Weights of a small transformer language model.
Architecture: LayerNorm before each block, learned positions, no biases in attention or MLP.
Each number is 200 + 40 x the weight over its row's rms, rounded and kept within 0 to 999. Layers, rows and columns count from 0. The size before them is the row's rms in percent of the matrix's.

# up: layer 4 MLP up, 384x96, rms 0.53, rows 320-351, columns 0-47
# down: layer 4 MLP down (transposed), 384x96, rms 0.524, rows 320-351, columns 0-47
up320,098,192,184,200,106,165,158,208,192,175,234,177,186,200,236,157,141,199,226,169,233,160,236,96,244,257,291,207,206,237,195,198,218,208,236,233,219,217,169,206,176,218,245,176,294,180,276,235,218
down320,095,208,207,165,204,161,253,229,258,284,212,205,201,164,251,187,243,254,249,245,157,258,211,139,159,208,229,122,204,194,184,288,212,237,239,240,162,204,192,244,215,227,233,174,182,194,186,206,208
up321,108,170,252,129,210,207,169,214,149,240,246,245,193,179,198,181,146,128,186,249,189,226,192,205,211,186,206,204,182,221,242,134,210,191,281,215,123,277,140,122,164,195,215,200,275,190,172,199,203
down321,108,283,175,187,161,163,172,196,219,179,183,137,202,202,170,220,232,125,226,232,211,273,201,245,233,202,241,182,200,265,170,254,144,178,207,201,141,202,295,226,212,218,223,226,248,232,240,151,249
up322,103,253,221,203,209,235,246,191,139,207,282,234,173,238,122,229,196,183,204,178,180,186,236,230,221,197,191,116,238,124,194,235,275,221,202,185,176,201,209,175,202,215,201,121,224,194,246,221,203
down322,101,310,209,220,196,211,172,226,214,197,237,197,240,161,212,219,298,145,237,273,204,207,226,215,143,185,232,238,205,238,142,226,198,152,205,237,177,192,260,165,196,192,171,214,218,244,174,230,177
up323,103,109,227,199,236,177,243,232,177,155,226,195,169,261,237,101,215,258,165,159,182,183,197,187,151,249,175,121,156,152,259,158,227,187,275,208,177,215,168,176,204,243,184,244,272,181,266,198,261
down323,101,193,235,218,192,190,180,234,158,218,230,186,214,137,202,144,225,228,188,267,163,186,160,237,247,82,180,245,196,210,156,234,193,167,206,124,183,223,211,254,156,189,285,233,192,178,206,273,154
up324,095,178,124,178,142,197,215,257,209,268,247,227,189,254,188,151,252,188,205,264,301,198,157,191,158,244,199,236,241,202,204,205,253,188,271,202,164,118,207,190,149,164,216,182,212,117,160,180,129
down324,107,248,268,263,203,243,231,202,176,140,253,123,186,213,261,211,183,200,168,220,250,154,79,269,142,195,202,106,195,142,210,234,183,240,77,228,228,229,193,175,166,202,227,182,213,215,169,143,219
up325,092,234,174,203,257,166,148,189,228,184,117,163,202,198,259,242,192,200,287,202,239,214,260,189,141,121,180,236,248,171,205,210,227,248,169,204,194,213,161,224,183,201,227,144,202,106,141,220,142
down325,094,152,145,201,189,182,221,180,224,165,232,295,221,275,130,273,192,213,168,234,176,196,122,174,236,199,175,276,192,253,164,172,117,210,216,221,198,238,164,204,119,231,191,263,231,207,268,134,215
up326,101,228,255,187,230,257,268,105,242,194,224,217,197,178,227,156,238,233,235,124,222,237,127,171,181,147,220,194,161,234,262,240,235,210,167,181,222,181,261,210,187,279,172,214,232,175,188,158,87
down326,096,226,201,217,208,142,166,194,221,202,173,190,189,173,201,208,189,266,229,186,171,194,176,282,220,222,166,215,209,214,128,276,194,215,153,170,196,165,217,147,216,273,187,221,236,223,219,172,180
up327,105,147,251,254,208,214,130,190,190,196,210,197,127,196,196,220,206,158,224,247,181,243,201,185,158,215,188,176,192,224,151,205,193,226,230,223,172,279,216,162,206,183,196,247,199,260,213,155,277
down327,105,205,202,206,261,224,236,266,269,257,236,198,93,203,209,161,227,151,149,166,267,188,216,221,207,250,196,182,244,189,214,193,183,125,206,203,173,212,205,164,159,178,194,260,198,246,157,206,188
up328,102,268,201,176,156,217,246,196,231,240,189,258,154,202,247,252,196,180,240,178,268,221,178,186,194,234,220,172,178,203,151,211,194,228,178,171,161,120,113,200,176,204,266,201,291,171,123,173,171
down328,104,201,163,152,174,202,207,213,185,240,228,192,190,217,260,218,255,153,206,163,246,192,252,167,225,265,153,167,196,156,298,173,265,190,158,194,289,252,135,173,182,131,200,147,211,162,275,233,199
up329,095,169,155,171,215,214,258,250,199,193,256,150,251,247,207,228,202,263,202,237,200,250,101,193,215,214,146,191,236,120,159,160,136,221,271,187,159,200,212,189,193,196,199,124,206,147,240,191,224
down329,091,205,182,204,171,155,128,116,207,227,105,194,169,220,164,243,182,199,243,205,154,204,284,196,273,186,133,190,161,245,223,198,203,148,171,240,240,200,115,192,211,121,230,228,210,153,257,262,249
up330,085,251,228,218,181,206,218,222,205,227,236,206,167,211,281,175,126,227,146,200,200,165,152,183,207,132,188,245,253,221,192,228,78,221,259,148,250,184,292,249,216,198,193,121,246,155,193,252,171
down330,092,194,237,210,216,152,202,161,240,208,255,199,201,134,199,213,194,240,222,232,217,222,197,232,267,168,187,210,160,243,242,224,251,227,215,263,253,212,229,264,186,201,213,119,211,260,150,167,175
up331,098,201,287,205,274,208,250,117,264,166,195,225,209,233,224,156,201,236,241,157,177,183,169,198,177,263,247,227,176,198,213,178,255,246,198,185,214,194,240,143,150,233,259,213,151,240,184,187,297
down331,110,231,187,166,255,186,187,208,285,222,282,195,176,201,178,233,190,145,247,190,163,217,184,233,197,190,181,221,213,195,220,203,183,166,128,262,281,206,214,242,148,198,190,271,215,225,171,161,221
up332,088,195,157,245,178,251,221,190,296,146,168,195,208,217,208,198,173,244,196,202,265,207,188,154,165,160,207,127,199,184,204,71,191,271,186,228,160,206,230,205,256,221,209,170,293,155,227,229,216
down332,081,117,231,236,190,163,178,278,196,217,266,182,189,213,202,275,232,134,266,209,236,200,206,214,169,193,240,193,202,211,160,242,199,118,154,166,237,88,231,229,232,133,207,221,184,138,190,191,257
up333,085,247,264,237,202,209,101,177,174,238,238,214,185,215,181,195,156,185,135,97,206,211,207,200,237,258,187,258,196,198,158,181,142,229,241,173,178,211,148,176,232,202,196,234,187,205,162,261,241
down333,096,168,179,101,140,214,175,152,170,230,213,223,156,273,211,228,237,172,203,262,263,193,235,145,192,166,188,199,208,168,161,208,181,195,266,229,192,182,245,270,154,205,189,230,133,255,196,215,212
up334,116,241,249,214,153,245,233,193,220,196,247,177,243,236,196,240,201,221,209,171,188,216,161,287,133,121,184,201,182,179,199,169,198,170,202,95,181,130,223,116,202,164,230,214,175,234,193,197,165
down334,117,274,238,255,221,158,155,262,225,241,216,208,162,189,247,290,219,189,168,236,178,170,146,176,171,206,209,220,184,193,264,177,209,195,127,168,174,187,223,246,211,159,128,162,244,252,167,195,193
up335,098,263,229,183,156,159,161,286,223,154,122,279,194,220,251,187,157,167,162,225,174,290,209,127,122,244,174,215,185,262,191,171,205,194,181,194,165,118,262,206,222,231,210,200,172,202,150,226,138
down335,098,245,182,108,234,256,177,232,141,211,222,189,154,243,175,207,218,165,169,206,158,171,216,205,176,192,241,187,95,235,259,213,133,150,191,230,202,209,236,194,167,234,212,250,233,169,174,249,191
up336,096,166,224,187,191,165,272,154,128,188,214,167,175,151,194,222,262,156,124,164,222,219,184,225,253,167,172,208,214,266,247,182,162,181,236,227,226,175,243,103,187,177,199,183,258,134,221,181,221
down336,092,236,226,244,232,250,144,244,304,248,263,223,129,221,244,188,158,159,250,177,236,224,233,166,157,191,258,157,139,209,200,230,158,184,188,217,185,214,169,200,190,132,204,188,118,245,147,216,201
up337,064,232,253,165,224,204,206,266,212,213,209,170,198,127,184,137,196,198,223,225,260,138,206,249,140,184,166,244,202,138,178,241,160,136,164,286,218,204,238,188,157,213,206,243,172,193,168,247,215
down337,074,81,201,175,142,262,277,204,183,240,160,193,192,219,233,169,189,143,254,233,193,213,264,198,214,211,194,205,210,233,215,199,156,208,201,177,256,179,128,267,167,213,188,179,209,277,269,188,171
up338,092,271,174,139,174,228,177,229,276,195,175,260,225,217,166,186,217,164,249,208,200,211,186,246,181,213,165,156,169,171,175,217,201,183,216,135,209,208,203,180,224,265,226,157,270,151,213,222,234
down338,091,83,227,273,203,194,142,182,189,236,178,278,141,204,135,161,213,239,243,219,236,141,164,205,236,234,239,240,244,157,222,172,192,229,201,181,187,155,189,179,224,230,108,212,171,238,189,197,267
up339,103,270,151,167,239,264,180,263,160,195,200,185,260,226,191,159,227,219,142,201,177,155,189,149,187,208,192,219,228,249,245,200,193,213,199,224,169,241,221,144,218,300,177,137,230,216,260,223,183
down339,100,251,247,132,214,217,179,236,237,272,231,233,223,229,218,117,186,186,134,251,275,258,204,169,196,267,158,176,109,145,136,189,232,216,192,165,210,252,172,202,156,185,205,155,202,252,195,194,177
up340,100,220,110,202,161,154,250,194,252,186,227,184,236,194,244,195,228,162,195,162,171,208,142,195,147,137,180,240,202,182,243,188,184,196,175,173,196,224,221,223,163,162,121,141,209,241,150,229,197
down340,093,147,214,178,249,240,214,160,205,223,189,166,255,220,206,179,204,179,226,222,221,189,195,235,230,128,242,245,200,205,239,144,221,182,119,124,210,271,175,162,183,216,186,205,244,240,186,210,144
up341,087,180,161,206,213,219,282,132,164,240,231,263,228,165,192,265,187,205,199,166,214,241,243,200,256,209,300,182,231,168,260,225,242,175,250,194,251,174,152,161,176,175,153,148,194,231,176,221,181
down341,092,237,244,199,184,230,243,127,217,196,242,136,68,120,211,192,177,106,201,206,214,181,244,281,207,191,200,161,250,200,204,214,116,160,178,249,212,186,234,235,230,233,268,207,154,148,189,258,250
up342,092,167,214,199,154,186,217,221,216,232,177,183,195,174,210,183,197,187,212,240,197,159,150,145,149,275,174,133,237,146,183,189,207,250,232,116,123,171,210,264,192,181,223,188,227,183,193,181,192
down342,088,190,205,240,161,197,157,245,229,266,200,116,169,265,183,221,130,214,166,211,194,203,185,228,223,233,244,227,161,259,230,189,221,286,237,173,199,215,225,161,190,147,199,268,190,162,189,235,119
up343,086,217,180,197,223,208,232,208,220,144,236,221,244,266,230,159,170,239,170,95,140,189,199,222,249,227,211,270,242,143,224,169,257,200,199,106,169,211,75,155,208,215,190,165,214,150,153,204,214
down343,089,191,148,131,236,222,247,162,134,194,152,323,119,250,205,139,265,179,234,257,180,227,262,197,180,213,205,233,134,155,168,211,169,241,172,224,258,314,198,244,189,226,175,179,152,173,249,171,160
up344,098,181,203,226,189,211,240,234,227,230,193,225,243,143,126,210,93,132,182,213,171,273,212,172,219,271,211,240,191,243,198,166,258,192,263,215,167,190,199,197,222,229,246,225,189,201,197,186,169
down344,100,149,213,102,188,231,182,299,164,188,202,207,232,214,179,174,205,235,175,217,207,240,312,234,197,229,202,210,202,172,178,217,221,241,185,254,219,228,184,220,156,210,182,242,243,109,183,204,214
up345,107,243,249,201,213,197,56,188,164,180,174,185,186,226,201,220,212,157,158,156,178,173,229,153,230,175,233,263,223,180,169,181,216,206,203,245,134,215,155,163,143,138,186,168,264,217,186,274,181
down345,104,108,206,224,143,275,194,224,252,146,170,207,236,269,195,219,133,162,181,191,205,213,160,194,181,229,134,198,166,190,207,182,202,192,288,243,246,223,188,129,224,103,293,249,248,144,195,196,194
up346,088,140,156,193,215,207,193,175,162,221,160,227,265,212,214,162,236,276,154,217,233,195,220,192,241,282,183,222,234,245,163,178,135,228,209,157,144,166,227,182,157,196,217,219,169,229,128,182,219
down346,086,189,253,161,191,261,227,263,190,183,229,211,145,231,214,151,221,179,278,192,141,204,211,131,180,178,205,102,143,252,177,153,223,226,202,203,260,186,192,189,194,216,184,219,161,119,222,157,199
up347,096,198,213,151,174,173,219,229,218,189,136,165,263,189,268,220,228,132,152,125,271,151,183,212,162,242,127,198,213,213,163,110,184,201,153,206,208,143,201,173,222,197,191,116,225,146,213,250,206
down347,109,206,221,202,197,219,167,224,247,138,120,172,178,230,160,241,219,167,247,187,97,190,187,219,199,179,219,130,223,175,220,142,247,181,179,197,263,231,112,217,290,252,171,243,191,186,206,191,213
up348,110,172,272,176,123,179,194,235,215,146,250,243,132,225,205,194,268,188,188,216,230,297,209,185,171,215,206,218,218,159,221,149,219,243,159,202,165,180,163,154,182,210,198,193,194,152,150,222,213
down348,110,215,245,203,197,120,161,216,164,197,202,147,177,223,224,185,146,251,188,250,204,279,201,105,200,162,166,231,202,253,167,169,142,210,202,204,255,179,155,138,230,228,175,217,209,241,217,186,185
up349,119,213,249,202,171,154,250,203,198,163,228,218,198,250,247,255,266,196,222,181,231,182,173,215,167,204,220,179,208,219,165,181,227,191,168,235,216,226,242,104,188,199,240,218,176,289,167,184,191
down349,113,202,197,182,195,308,168,148,215,136,180,183,174,256,252,262,227,250,270,156,173,268,198,176,165,155,237,172,204,265,165,183,155,221,198,153,235,166,191,220,238,163,122,267,226,194,217,175,243
up350,092,230,237,146,160,244,179,192,194,191,187,224,147,229,227,164,232,200,212,158,198,259,197,210,133,219,237,165,249,193,188,195,172,147,244,132,185,195,261,214,179,175,201,213,306,156,212,203,171
down350,101,221,192,212,243,247,227,181,263,238,182,232,166,252,170,198,187,183,278,222,188,229,191,191,207,139,250,188,181,131,202,221,80,204,209,289,223,238,154,211,215,217,224,221,196,160,187,210,174
up351,096,193,231,214,218,136,198,181,149,150,247,206,230,244,234,156,155,259,223,164,172,212,181,260,201,216,243,245,201,228,150,244,157,189,149,180,195,224,228,235,188,181,236,155,171,233,186,221,239
down351,103,263,199,201,173,198,245,185,150,180,217,231,120,246,189,218,217,113,188,200,195,233,206,265,243,256,170,210,152,272,236,234,216,143,157,209,275,258,207,177,169,190,198,222,232,171,193,200,172